Weights of a small GPT-style language model, trained from scratch on English Wikipedia.
Architecture: RMSNorm before each block, no biases in attention or MLP, untied embeddings.
Training: a variant of SOAP for these matrices, 211M tokens, 6226 steps.
Each number is 128 + 24 x the weight over its row's rms, rounded and kept within 0 to 255. Layers, rows and columns count from 0. The size above them is the row's rms in percent of the matrix's.

# layer 4 MLP down (transposed), 640x160, rms 0.132, rows 292-306, columns 0-159
size [ 98  98 107 104  99  99  89  93  99 103 102  99  94  98 102]
[[167  92  88 128 160  84 196 103 169 130 145 123 147 155 114 139 115 101 145 138 127 117  77 164 108  78 144 136 144 148 144 109 112 137  96 134 115 116 147 101 120 137  89 166 103 147 135 120 112 118 103  91  86 130 109 116 103 158 138 135 181 168 147 144 117 156 136 128 111 123 119 108 131 118  86 131 141 138 141 144 160  99  95 110 163 126 151 118 148 118 129  83 155 140 111 139  91 152 133 103 146 115 121 119 126 161 138 144 147 163 134 158 155 140 113 134 139 111 117  72 131 167 123 149 138 132 126 142 136 115 134 126 110  81 118 101 127 120 101 103 115 107  89 183  97  87 129 115 101 124 105  78 113 138 131 144 132 152 127  77]
 [130 147 141 136 155 170 151  85 125 157 141 100 102 145 116 121 108 124 137 120 147 150 124 140 123 119 117 142 160  74 154 179 121 134 125 143 140 120 175 137 142 121 151  96 126 161 130 155 154 120 146 148 154 132 152 118 121  99 125 134 118 148 132 150 134 104 154 163 150 128 127 185 104 126 118 127 168  71 153 143  94  95 107 163 117  90 110 170 154 181 157 175 108 147 121 134 105 148 127 145 139 159  88  82  86 149 146  97 132 127 148 125 108  83 168  80 136 128 164 140 105 111 129 141 127 110 170 102 125 109 131 163 108 106 130 120  84 152 128 127 144 148  97 168 133 100 139 103 104 143 156 119 118 150 119 117 142 146 135  91]
 [155 147 129 127 100 142 141 101 112 128 115 170 135 122 138 128 147 148 120  77 113 129 102 121 103 197 172  90 191 130 113 142 136 124 155  92 159 125  92 157 113  92 113 123 139 121 177 142 128 129 104 147 121 138 105 135 174 139  98 145 101 102 153 117 121 120 127 117  61 115 107 147 116 128 105 162 129 145 129 126  94 155 153 129 101 127 134  48 110 110 138 110 137 126 142 128 143 135  88 106 118  98 113 138 144 131 136 133 109 112 136 140 116 149 131  77 127 168 118  99 177 108 137 114  98 119  95 108 175 127 130 138 188 143 114 122 131 130 102 135 130 184 138 136 141 168 154 143 122 111 122 147 129 104 142 139 129 176 150 136]
 [109 120 159 155 127  88 138 163 121  97 164 149 136 138 156 107 145 144 116 143 146 132 178 111 112 126 131 141  97 144 189 128 121 161 134 114 150 151 148 111 151 122 145 164 100 135 106 112 133 131  98 157 116 153  97 107 118 135  59 103 142 147 158 112 101 103 168 122 124  93 149  87 106 102 150 142 147 157 116 149  76 158 122 122 181 122 116 133  94 141 123  76  98 130 169 119 146  96  87 142 168 121 152  95 108 136 105 142 147 134 145 150 129 124 120 117 113 106 127 140 135 110 128 167 178 152 162 142 146 135 181 147  85 130 158 139 110 164 133 150 126 129 140 114 132 144 159 139 106 130 168 114 144 151 104 167 114 128 142 124]
 [ 94  93 115  95 150 160 156 121 123 120 132 121 115 111 116 152 161 134  99 156 136 118 130 107  99 120 106 143 164 149 165 110 125 115 158 113 128  80 115 110 143 128 140 115 153 115 118 163 142  99 157 157 130 106 120 150 127 128 127 116 189 105 106 118 103 114 119 142  99 107 110  69 127 134 160 135 132  87 114 186 125 106 142 149 132 137 104 147 131 133 106 106 111 179 101 180 139 106  74  87 145 145 115 183 130 124 136 141 107 103  93 100 156 130 122 129 122 113 138 131 204 125 143 159 175 135 138 123 139  96 124  99 129 162 126 100 110 154  85 131 150 137 124 102 149 149 154  79 121 117 127 165 152 122 122 147 107 110 117 153]
 [161  95 121 170 102 111 139 141  71 136 115 141 133 144 118 137 111 115 136  93 101 127 152 148 117 152 144 168 170  83 133 129  50 142  53 140 111 137 163 161 110 130 113 145 135 102 135 130  99 102 130 155  80 138 131 117 131 122 154 173  96 112 149 112 134 136 152  97 154  77 152 139 131 149 146 123 153 111 118  76 147 106 159  94 133 145 115  93 168  86 124 136 112 122 138 130 136 119 170 104 131  85 117 133 132 152 136 124 140  90 114 136 107  77 142 120 155 115 123 167 173 119 111 122 139 132 127 126 126 178 113 133 146 116 155 112 154 122 110 141 127 160 133 105 120 118 163 117 125 118 138 100 113 111 125 149  96  92 115 123]
 [116 117 170 115 119 159  84  96 134 118 124 150 132 130  85 135 136 143 126 145 125 170 118 131 127 170  96 145 105 142 130 118 120 150 120 135 120  93 149 131 136 120 140 128 154 122 153 141 102 159 104  71 157 157 172  98 132 143 146 147  94 119 125 121 124 120 120 154 168 120  82 131 141 105 112 130 119 134  75 126  92 115  92 134 118 143 116 133 114 126 149 180 119  98 141 125 126 126  78 128 134 100 135 178 103 134  81 154 102 133 103 146 142 102  91 110 150 184 143 143  71 108 120  88  95  89  92  96 158 116 153 146 139 137 117 148 145 158 146 128 144 107 116 118 135 134 156 159 112 138 123 129 112 128  94 149 184 110 121  66]
 [124  90 110 110 128 126 101  69 151 131 104 126 140  86 154 131 149 155 133 133 133 149 144 158 123 124 129 158 134 155 124  91 158 122 166 137 137 150 110 164 136 122 136 162  75 126 118  96 129 117 128 154 132  90 162 202 120 122 104 119 153  97 155  93 143 190 133 122 119 154 120 175  81 120  89 117 114 135 123 166 125 136 103 127 101 136 136 129 116 135 124 139 139 134 123 101  92 126 126 123 143 160 126 135 148 146 131 133  97 131 143 143 116 146 172 131 111 119 155 136  80 125 125 163 175 156 116 142 104 125 133 112  90 128 121 169 171 107 194 155 103 116 114 134 121 174 138 120 146  89  80 147 166 117 124 115 131  92 137 123]
 [116 126  96 116 159 107  98 102 112 113 155 167 131 115 127 145 127 130 117 140 139 158 122 116  91 128  96 118 140 144 113 144 144  87 150 125 140 139 124 134 129  92 168 111 167 175 150 123 158 144 139  99 115 103 102 142 108  91 149 147 125 132 150 158 106 128  85 109 105 172 143 102 129 134 145 150 129 186 113 106 127 164 129 163 138  89 152 182 130 126 144 168 177  98  93 134 139 135 143 152 115 138 102 146 114 106  89 119 174 105 125 107 134  88 162 172 129 127 101 123 136 147 103 102 129 176 113 123  90 171 152 123 129 142 150 105 161 129 121 166 112  78 100 159 116  94 132 108 128 132 109 134 132  97 101 108 115 140 117 181]
 [104 118 103 118 159 121 109 142  78 118 129 140 107 169 136 131 149 151 121 149 112 145  75 183  56 136 111  99 108 136 107 139 138 142 154  91 110 158 148 130 153 118 129 120 110 132  87 121 153 129 136 155 151 110  99 136 112 126 158 129 124  96 124 101 102 132 170 136 138 115 143 151 130 146 112 111  95 118 120 115 157 140 146 124 118 123 101 115  88 165  77 125 100 120 143 187 158 128 161 124 142 139 103 149 138 181 120 156  91 147  87 133 154 148 139 110 134  96 169 101 137 185 127  96 168 138  98 139 149 130 117 128 147 142 139 128 128 157 137 132 155 111 125 113 140 117 131 103 108 178  98 142 116 147 122  60 122 142 107 101]
 [114 114  99 109 146 122 129 118 154 154 147  99 128 156 111 156 122 126 109 165 102 111 119 113 138 142 149 117 110 111 122 124 109 143 144 121 115 164 125 151 188 139 152 109 117 119 130 169 140 139 141 113 158 105 116 131 153  85 129 125 134 125 174 217 121 106 109 151 167 136 109 117  96 156 113 129 101 133 136 111 155 145 126  99 161 101 173 174 138 113 150 134 130  94 142 141  85 178  95 114 131 137 167 125 101 138 130  88 122 146  97 134 160  96 113 113 142 138 175 118 122 108 130 116 127 105 125  93 143 164 155 155 159 143  81 109 101  75 149 114 127  81 141 119 109 120 133 134 152 134  93 179 107 121 153 133 160 113  99 132]
 [120 101 113 143 107 167 142 146 139  90 130 133 160 133 105 149 160 143 123 133 152 150 115 116 119 111  91 160 134 144 146 147 144 113 129 127 106 119 171 173 163 131 112 136 113 108  92 109  94  81  84 135  99 142 122 159 116 125 155 137 160 107 116 104  70 122 122 127 124  89 148 131 119 152 169 184 132 110 106 103 127  76  79 113 126 114 111 123 105 122 191 157  77 127 118 141 118 118 138 160 123 140 157 160  91 133 145 135 117 111 132 118 119 141  87 121 139  86 111 147 104 146 150 149 170 135 109  87 146 136 147 102 150 117 107  83 113 149 121 111 129 144 144 138 101 139 132 164 106 127 136 107 159 147  77 174 119 139 165 128]
 [152 136 125 123 128 143 179 104 152 131 138 145 157 119 111 103 123 124 149 125 152  92 112 136 101  83  93 154 176 125 141 146 135 159 137 169 124  68 110 103 160 113 166 121 107 115 144 102 127  49 132 173 137 125 133 149 155  76 104 135 140 115 110 100 138 104 166  95  76 128 147 129 134 127 131  67 110 147 136 110  85  83 109  86 104 128  99 149  95 116 145 146  98 126 130 107 131 139 120 153 128 136 120 134 158 124 108 122 122  94 152 158 151 132 137 110  97  85 130 122 156 113 141 153 157 120  96 132 129  86 155 143 130 129 112 104 136 117 126 103 164  87 136 120  90 143  93 148 132 130 142  96 121 101 136 127 129 164 114 132]
 [126 137 144 160 134  80 141 127 122 107 117  95 124  85 145 125 153 158 167 170 129 121  74 149 155 111 124 111 120 161 135  90  88  85 114  91 130  96 100 168  86 165 102 147 140  84 141 119 114 121 119 137 143 129  97 120 124 107 135 112 130 132 140  75 131 104 144 164 152 104 138 137 162 160 161 112 167 132 129 157 151  86  90 155 141 144 142 144 122  93 114 126 135 152 110 116 162 123 128 158 104 156 177 106 152 157 137 115 143 141 107 120 156  95 129  93 164 120  88 144 129 109 130 135 150  99 144 109  75 136 169 152  99 116 144 144 113 122 178 135 139 131 106 132 134 148 126 167 145 155 120 131 133 154 112 160 137 134  90 106]
 [132  83 153 145 156 126 140 163 116 121 141 144 101  68  96 160  95 114 134 147 131 152 105 109 136 129  80 140 102  84 127 148 135 146  95 118 108 124 158 159 119  89 124  96 140 128  75 145 137 128  80 106 156 100 167  99 112 119 141 151 127 122 123 156 161 139 103 140 151 144 144 113 148  81 126  87 131 160  71 163 127 152 108 122 144 129 149 132 170 115 117 130  98 121 117 134 145 127 106 114 113 116 102 139  98  87 114 147 118 118  78 118 113 136 120 143 114 102 107 131 130 106 132 157 112 185 138 163 117 168 113 147 130 116 122 110 126 155  83 141  98 177 147 118  93 112 166 169 162 134 167 113 131 114 145 137 129  94 127 136]]
# layer 4 MLP gate, 640x160, rms 0.144, rows 293-306, columns 0-159
size [ 95 102 107 102 101  88  81  99 105 126  94 100  90 108]
[[ 97  97 171 108 145 185 128 108 125 116 140 115  86 103 145 177 145 131 136 105 157 111 115 146  72 143 155 121 120  92 123  73  89 130 120 162 152 150 157  99 135 137 146 124 162 189 163 102 161 124 134 102  95 141 156 144 139 124 124 123 133 122 164 166 151 179 124 161 143 164 133 162 111 145 136 163 163 105 156 103 131  83 102 139 126 163 138 155 120 153 129  98 100  86 114 155 111 133 159 154 145 118 121 112 118 156 151  90 127 138 106 140 122 164 149  92 167 144 169 126 128 111 130  93 125 130 147 110 126 137 142 107 136 133 129 143 125 121 133 140 141 100 121 123 128 121 155 140 143 176  87 117 113 126 139 104 155 108 115  96]
 [156 111 139 142 109 125 117 131 141 105 146 140  97 136 129  77 179 114 117 191 132 155 104  97 139 123 148 144 104 132 143 163 164 128 133  91 154 146 152  77 127 109 127 151 153 112 115 126 164 122 103 118 132 115 128 128 139 132 109 168 144 127 151 131 138 153  93  89 107 161  89 168 114 104 131 181 153 136 152 117  97 122 144 106 125 112 138 118 131 175 109 137 122 104 149 133 119 125 151 160 167  84 129  99 104 150  96 140 173 134  96  81  96 128  98 105 122 155 146  93 120 151 102 102 105 149 110 147 140 145 134 129 125 135 161 113 154 168 140  82 127 127 140 148 141 160 147 153 142  75 170 173 138 135 131  93 112 154 113 141]
 [169  61  90 101 141 100 167 119 114 104 157 129  87 147 139 101 170 143  80 101 131 127 114 133 112 107 114 158 136 160 159 146 128 118 135 122 111 120 137 153 147 108 129 127  92 124 147 171 104 116 104 186 105 130 123 126 163  94  72 143 121 120 172 120 114 113 143 150 102 132 141 128 142 116 116 145 105 116 135  60 140  70 112 145 136 102 122 143 145 105 170 123 119 157 102 151 122 139 115 149 146  88 123 104 132 127  93 125 118 113 162 171 125 128 110 140 125 113 152 149 170 171 123 118 139 128 153 165 136 107 155 130 105 117 155 131 148 137 133 133 164 107 190 106 133 144 135 127  86 131 105 149 124 130 156 139 101  93 117 106]
 [132 178 142 134 132 167 119 141 110 100 133 172 126 103 126 149 149 118 100 104 134  79 104 141  77 139 143 123 155 132 146 107  77 148 135  63 144 105 135 167 107 133 107 108 100 140  96 132 140 106 192 164 104 131 106 110 125 122 211 117 142  88 104 115 132  98 118 119 105 131 131 119 135 143  96 162  95 112 131 165 122 124 142 145 138 141  83 152 116  77 169 100 129 139 106 148 133  93 143 109 155 113  92 128 135 119 125 122 103 114 128 114 116 144 113 103 117 109 124 119 131 142 131 141 130 146 151 145 165 145 111 116 116 134 106 117 126 136  60 142  95  89  87  90 117 117 172  87 153 137 118 131 138 124 126 140 124 140 130 119]
 [100 200 152  95 112 132 123 114 137 141  88 179 120  94 103 122 147 136 102 110 124 181  86 170 124 158 114 144 120 144 154 159 134 156 107 160 117 110  94  98 137 139 134 121  92 120 113 135 144 119  93 102 146 128 140 133 139 136 110 139 108 143 160 151 155 130 151 105 103 111 101 164 142 132 120  97 117 108 111 138 124 109 118 144  97 133 190 154 127 103 157 116 113 150 129 157 125 156 125 119 149 116 147 127 169 127 113 103  77 138  98 144 139 133 155 126 102  97 124 119 145 138 118 172 115 135 136 152 150 107 142  93 163 136  63 120  95 125 149  98 107 133  84 135 130 114 115 136 108 144  89 167 160  96 111 159 129 132 167  80]
 [160 123 114 115 122 159 108 138 142 125 138 129 101 153 144 125 151 119 119 103 148 123 129 123 102 151 113 100  98 150 109 170 147 113 164 137 121 137 144 157 109 110 125 189  64 115  88 111  95 128 119  83 113 108 169 176 152 164 113 149  96  76 142 118 133 132 117 152  96 144 134 158 133 116 128 142 158 149 105 138  80  86 131 114 123 141 114 111 165 127 134 131 138 149 131  66 109 126 105 110 124 135 109  52 114 145 169  96 158 126 139 130 115 137 111 120 104 137 123 118 104 133 120 153  65 110  99 160  81 131 158 141 128 147  84 119 104 105  99  83 110 116 127 135 115 169 121 131 126 126 126 131 112 141 111 157 100 130 104 150]
 [136 122 146 160 149 126 120 130 110 151 126 152 122 155 157 135 181 149 168 159 137 130  75  95 134  94 122 120 117  74 138 153 192 113 118 108 137 158 161  96 129 134 123  98 131  51 130 103 144 131  94 132  96 120 145 127 116 187 178 120 127 134  89 148 146 139 157 155  78 141 123 137 134 127 145 127 111 104 129 111 117 117 152  78 152 111 139 176 137 157 114 121 152 118 142 149 126 138 122 138 164 144 144 119 135 103 113 138 143 126 133 138 157 166 152 105 107 117 115  72 134  98 113 133 160  82 130 153 116  87 106  88 135 127 122 126 135 150 118 126 131 139 120 115  72 151 147  95 134 127  94 132  93 127 127 107  91 116 111 136]
 [112 121 108 107 128 102 107 117 132 128 135 123 128 142 165  98 117  85 159 137 151 121 114  87 126 170 173 174 159 144 124 119 163 112 104 105 120 123 143 123 132 142 150 125 128 129 171 138 180  93 123 140 142 100 157 170 129 127 139 172 147 119 141 161 159 154 161 102 136  74 154 129 114 138  87 103 122 130 137  83 118 151 133  73 148 127 157 171 126 117 162 131 100 141 166 105 141 129 152 144 166 130 130 149 130 134  98 145 114  96 137 102 115 161 123 151 130 103  96 152 130 104 106 157 103 121 108  96 109 139  99 141 128 120 123 106 166 101 153 131 174 119 126 130 131 100 123 117 164 140  76 139 120 135 109  97 196 131  79 137]
 [143 114 131 118 153 166 156 166 135 131 171  66 123 107  96  82  90 142 139 112 126 116 145 122 140 129 132 130 125 151  97 106 106 128 126 157 141  91 132 135 176 150 114 106 138 129 101 115  82 121 153 109 149 109 156 135 114 129 135 120 140 103 119 142 151 131 152 107 131 112  96 127 106 118 139 125 149 168 140 123 129  98 119 128 140  95 125 161 138 118 154 112 164 140  89 140 107 147 102 108 131 167 206  80 159  89 152 154 115  99 154 112 146 122 125 127 136 146  94 122 112 116 101 121 122 160 176 109 144 103 137 112 120 133 105 188 134 118  94 181 138 116 122 124 143 103 127 154 134  78 156 163  91  90 123 166 140 169 144 142]
 [162 160 123 101 131  87 137 143 126 134 133 128 139 113  96 197 138  87 117 137 117 153 140 110 189 136 174 110 124 118  73 134 114 170 111 137 106 149 138  71 115 109 155 119  97 121 156 116  79 122 177 122 121 143 139 116 122 111 106 132 129 104 122 150 153 111 123 127 107  95 115 146  96  87  95 155 165 163 150 144 121 126 111  97 138 107 132 103 148 125  59 112 103 102 144 144 133 127  97 113 128 126 121 151 169 103 126 135 119 149  95 126 115 134 116 117 138  90  63 174 113 114  84 132 126 107 168 130 116 152 150  98 128 141 151 148 155 106 124 118 106 136 110 126 108 111 110  93 165 156 135 126 109 136 139 130 141 109 119  96]
 [136  73 132 153 130 168 141 164 128 126  83 123 172 122 109 194 145 140 158 138 126 149 108 157 108  98 107 119 121 136 158 155 142 108 117 128 112 179 153 206 150 122 159 140 114  82 114 125 124  78 101 134 116 140 146 160 117 120  86 115 133 132 143  83  99 119 134 144 132 146 166 101 117 148 109 186 105 133 123  75 124 136 109 143 131 139  99 130 104 117 130 117  75 141 161 111 138 129 150 145 146 137 119 121 136 100 118 136 162 132 149 128  91 133 102 116 113 129  94 157 104 142 129 161 145 146  92  86 174 123 131  77 153 124 108 115 109 124 139 152 143 151 136 132 137 159 147 135 138 130 120 140 165 144 104 119  90 134 125 102]
 [130 103 158  85 103 103 149 154 133 105 155 187 152 121 122 168 141 120 137 132 139 140 142 172 132 124 115 111 107 164 138 122  52 110 183 129 102  61 130 149 132 107 127 132 114 164 126 103 123 108 143 197 112 126 188 127 111 124 133 166 116 131 159 127 123 169 158 140 109 108 104 118 118 133 109 118 130 112 117 120 149 136 169 130 132 132 114 110 143 122 132 105 155 115 132 145 142 165 134 144 140 111 112 123 131 105 136 118  90 124 145 116 118 184 124 112 148 147 186 160 140 116 118  78  91  79  98 126 127 116 111 121 122 126 115 104 163 115 146 161 182 109 120 104 110 161 109 129 136 131 112 140 146 135 117 106 125 101 112 163]
 [131 114  97 111 127 139 129 148 141 130 123 134 113 136 119 105 133 164 124 152 158 100 132  67 111 181  99 143 124 110 140 116 121 154 127 124 165 109 143 160 107 120 117 113 152 110  95 119 112 143  84 132 142 125 147 119 138 107 133 102 153 126 159 139 129 126 111 110 145 181 113 115  92 126  85 133 103 149 117 121 123 141  99 109 110 124 147 159 136 112 133  94 132 105 128 155 144  75 108 104 176 134  99 130 130 116 136 127 143 148  87 112 133 122 112 128 142 141 134 119 128 144  99 101 153 148  86 164 168 126 125 133 178 118 112 149 167 174 175 136 144 137 154 116 126  67 175 120  96 107 136 111 122  92 128  76 132  77 195  83]
 [122 121 168  93 109 142 117 136 158 152 119 125 109 135 145 129  97 156 135 118 128 119  85 100 125 140 131  91 111 161 105 124 133 100 139 131 110 140  79 155 153 154 135 134 129 142 147 132 172 120  90 156 142  93 121  99 143 211 109 101 127 138 151 126 122 126 163 105 127 118 134 135 120 120 103 178  97 116 181 147 136 102 129 143 125 120 137 141  75 123 115 112 102 126 126 113 157  54 135 148  97 159 154  91 130 125 150 171 102 138 144 124  94 127 162 138 149 105 141 113 161 143 133 109 136 132 117 126 185 131 102  90 119 113 179 115 109  99 170 143  81 128 133 135 130 165 172 109 135 165 110 132 146 123 103 126 123 125  98 143]]
# layer 4 MLP up, 640x160, rms 0.141, rows 293-306, columns 0-159
size [ 95 117 110 109 102  84  93  99 101 122  94 103  89 106]
[[143 127 161  94 100 123  85 103 116 163 116 181 105 108 134 153  92 123  93 161  80 126 100 155  95 133  76 140 153 124 139 116 118 119 155 132 138 110 107 121 130 128 142 132 142 153 111 137 130 131 149 145 107 130  88 119 147 150 152 114 131 134 126 125 139 201 128 132 150 134 117 108 143 141 160 110 104 122 107 137  79 105 156 123 125 112  99 132  73 171 146  91 121 136 137  93 112 124 175  90 139  80 119 105 104  94 136 107 109  76 157 118 120 157 125 146 122 154 124 149 138  97 143 136 165 124 137 135 118  75  81 149 102 110 138 112  71 140  94 127 140 144 125 126 111 171 143 120 153 132 110 138 151 128 133 127 178 158 124 129]
 [112 113 106 119 191 142 136 136  99 139 125 136  77 142 102 154 121 124 121 108 175 117  94  87 124 173 114 133  80  98 106 146  91 100 112 158 110 142 138 115 138 158 153  89 149 133 127 121 125  95 113 124 144 104 123 113  29 134  69 132 137 175  84 106 128 158 127 123 120 120 147 142 122 104 129 126 121 159 113 141 152 158 160 160 143 165 104 115 151 184 177 109 133 129 120 109 121 143 159 133  90 152 119 129 137 141 171 118 128 165 132 131  94  99 156 159 111 134 102 145 101 115 124 112 110 124 139 107 116 125 109 105 116 146 131  99 120 112 156 136 133 105 101 153 120 104 116 128 146 132 136  80 104 140 125 151 116 154 127 123]
 [ 96 124 119 112 169 139 155  79 127 151 131 123 114 137 102 144 179 148 103 149 108 116 138  82 139 134 116 154 118 149 112 139 111  90 129 110 134 168 109 151 144 176 110 149 161 151 146 122  97 128 126 144  76 116 143 134 118 118 129 141 150 160 169 161 145 140 145 118 101 114 115 118 102 132 141 114 129  93  96 143 155 104 116 100 156 142  94 118  78 162 121 118 116 154 145 141 129  99 113 151 148  96 104 154 164 145 148 101 115 145 150 164 144 164 138 137 144 126  92 163 123  83 145 112 160 152 109  85 131 127 120  78 119 102 121 115 170 159 161  87 144 110 111 133 115 139 177 106 123 100  95  93 109 161 165 141 162 118 108 139]
 [132 115 117 129  98 179 141 122 112 130 114 184 112 125 123 217 171 111  94 130 120  80 161 110 125  75  97 126 131 118 130 111 160 109 146 143 109 124 112 148 113 135 153 128 117 150 129 102 120 112 154 100 118  95 111 154 124 126 108 120  95 131 110 180  89 118 146 154 129 112  93 148 169 127 110 156 102 119 138 142 124 123 160 154 134 123 115 138 138 119 140 111 125 150 149 132 135 131 119 117 122 143 114 156 157 162 113 131 147 107  82 138 135 130 122 101 106 158 102  79 177 148 126 168 151 131 163 141 153  89 104  89 134 163  75 128 141 143  94  96 108  87  95 110 116 120 139 131 124 138 172 105 116 147 135 135 110 138 119 178]
 [150  71  96 125 142  96 142 149  87 136 143 122 100 174 119 125  70  95 134 132 126 123 144 101 150 121 156 123 154  99 126 111 125 123 120  97 119 148 181 142 111 123 115 123 162 143 147 103 132 127 138 162 110 133 122 145 143 107 180 140 141 102 110 130 134 128 122 126 158 144 153  90  96 145 125 157 132 108 154 135 118 169 142 132 143 121  57 130 156 144 107 130 132 128 120  78 136 115 121 123 105 118  82 129  94 154 120 117 172 128 132 104 114 131 147 135 144 174 103 110 103 122 155  83 173 125 110 103 122 130 110 140 101 120 176 107 168 117 105 162 124 102 159 128 127 144 164 144 137 118 181  70  99 137 117 100 110 114 105 167]
 [111 157 122 150 141 102 177 126 132 180 100 145 160 124 126 115 144 148 116 117 133 155 127 120 161 119 124  97 173 138 185  94 126 148 114 130 158 141 115 110 108 150 138 125 157 118 155 153 179 138 122 155 120 153  99 131 128 111 123 131 113 184 116 138 137 128 133  91 112 105 143 144  88 113 127 134  93 115 138 141 147 177  85 128 129 112 117 131 168 125 121  99 115 157 108 149 115  96 155 137 130 118 137 186 111 151  43 163  86 124 102 142 149 106 153 109 138 104 158 149 182 168 130 114 124 115 143 107 118 143 147 119 115  99 147 138 157 147 137 150 152 137 124  91 142  85 100 121 124 158 107 141 150  97 147 104  91 118 140 115]
 [130 109  88 152 128 134 171 141 136 175 106 131 115 148 124  98  84 134 143 139 139 130 116 131 154 150 128 140 137 156 102 108 129 170 130 118 112 115 124 105 136 162 110 158 179 105 143 145 183  94 167 123 125 132 118  98 129 103 167 136 165 170 114 137 123  57 125 112 150 102 100 115 140 159 128 125 118 110 151 138 141 141 155 124 125 132 110 103 131 122 146 129  81 144 119 140 166 157  98 123 133 130 104 114 131  96 158  87 129 116 132 119  84 124  73 118 134 196 137 148 130 177 116 104 102 136 133 109 173 142 102 149 130 112 116  97 116  83  77 110 158 138 132 161 151 137 148 147 148  97 161 102 133 148  95 129 140 137 141 154]
 [ 99 157 115 113 110 163 125 152 114 145  97 100 119 174 145  73 144 113 142 106 172 112 113  97 137 182 134 161 163 137 108 100 146 142 134 151 167 128 120 114 145 110 123 160 137 121 113  96 163 137 120 140 146 151 123 159 125 158 150  61 147 136 126 191 102 132 173 144 154 109 139 112 111 127 110 125 134 135 122 128 126 125 140 115 150 158 138 136 149 126 128 184 152 161 136 123 145  82 124 130  97 100 126 151 108 147  98 128 137 140 119  99 135 137 124 140 132 108 135 152 170 111  74 128 103 100 116 114 161 134 120  97 162 154 142 113 166 118 170 119  97 171  94 141 118  99 119 133 127 131 159  92  73 128  94 111 134 161 129 158]
 [146  98 108 115 111 168 115 126 142 127 174 128 133 125 133 124 141 187 164 101 109 163 161  77 152 117 139 146  85  98 113 142 123 130 122 136 107 142 143 133 107 110 149 133 103 122 143 151 136  99 157 145 153 116 162 178 115 176 106  90 109 104 126 156 140 112 127 136 102 145 127 140 109 138 112 141 157 180 143 102 126  77 103 138 121 132 138 113 129 141 107 174 128  96  82 145 103 179  86 147 133 118 168 130 104 114 107 122 128 135  83 142 159 128 119 171 104 137 113 115 119 112 117 128 131 112 115 132 103 157 123 130  82 141 150 164 153 127  72 139 189 106 109 155 114 156  88 144 160 106 131 127 145  99 119 136 122  94 148 145]
 [109 110  87 125 129 188 139 102 140 130 105 141 125 127 154  94  93 150 127 124 136 145 140 145  56 147 131 133 140 114 167 143 136  91 136 125 141 139 137 156 132 166 128 128 135 116  94 155 167 152 117 137 128 141 101 123  89 116 130 136 133 128 122 136 129 136 142 127 109 151 149 144 170 194 141 102  65 157  74 124 106 152 136 127 143 129 114 153 109 122 176 142 137 153 139 126 149 114 172 136 147 123 106 117 116 108 144 136 119  70 130 164 134 102 123 143 140 158 152  95 149 127 169 179 133 154 103 148 104 130 130 157 126 159  99 120  59 160 136 157 145 158 135 146 101 159 142 168 101 120 132 117 127 121 112 113 112 136 149 176]
 [147 103 109 132 121 138 120 117 138 126 118 155 167 114 110 182 125 139 123 169 148 164 109 126  97 138 146 104 154 152 182 143 155 102 130 151 162 140 152 177 129 120 168 126 128  98  81 135 106 118 119 131 108 109 159 119 103 117 123 105 119 116 141 103 127 157 131 161 134 133 159 107 121 159  86 170 109  81 120  98 125 131 127 174 143 148 101 101 111 132 116 107  84 144 166 117 109 120 154 126 141 125 152 103 143  89  96 139 168 135 135 118  86 152 103 119 133  84 107 178 130 111 131 175 136 155 114  69 166 132 148 101 140 124 138 120 127 130 140 127 149 123 148  94 168 155 157  78 119 145 143 126 182 125 101 115 146 136 108 116]
 [142  98 159  29 162 131 165 135 125 154 130 147 140 124 109 135 124 121  97 147 168 127 158 134 110 154 126 101  57 102 123 111 117 152 162 136 118 137 156 155 155 132  67 124 164 124 125 138 122 130 113 138 125 133 161 135 122 120 131 140 124 139 118 133  94 121 103 115 147 136 142 105  97 166 131 125 134  97 180 142 119 105 104 161 137 144 123 117 112 158 122 101 141 118 104 110 176 148 109 120 167 126 141 127 143 185 106 113 147 197  92 111 131 130 120 114 132 124 137 118 107 113 141 100 135 124 124 116 122 108 154 135 112 112 153 143 141 147 148 155 142 125 150  85 149 145 147 125 132  88 161 181 134 100 138  99  96 109  72 134]
 [127 145 140  91 134 144 116 109 115 132 150 122 113 111 136 153 122 111 137 121  93 133 135 115 132  89 129 130 129 135 114 117 136 126 119 169 105 127 129 111  92  66 117 146 108 127 164 108 144 123 147 123 153 152 141 130 104 131 153 142 105 113 105 102 128 129 108 151  97 124 121 120 169 141 114 158 104  78 139 140 141  92 143 132 137 177 149 123 136 140 134 160 131 138 101 119 110 120 162 137 108 161 125 111 140 109 160 161  97 168 143  74 112 138 137 133 119 125 144  80 116 117 140 144 116 141 171 116  89  96 123 119 108  56 146 131  70  90  98 114 109 113 141 141 100 186 120 125 146 171  89 181 138 172 133 161 137 157  60 152]
 [123 129 163 145 155 120 144 135 116 159  96 123  99 180 112  85 131  96 124 151 151 139 118 127 136 144 129 126 120 133  86  99 109  88 151 128 162 128  76 146 143 126 116 173 124 117 126 167 156 130 142 126 117 115 109 119 127 169  77 127 149 117 138 141 121 121 150 106 106 115 149 114 156 161 136 163 127 117 145 110 124 119 129 133 137 120 162 144 109 115 161 142 121 116 140 123 144 149 139 131 190 133 122 116 147 147 118 142 155 109 123 154 156 132 157 176 145 120 137 129 177 131 124  93 129  60 133  64 167 112 164  97 148 116 121 139 126  60 158 163 149 132 167 169 144 113 153 107 113 146 142 163 149 144  99 141  93 113  81 139]]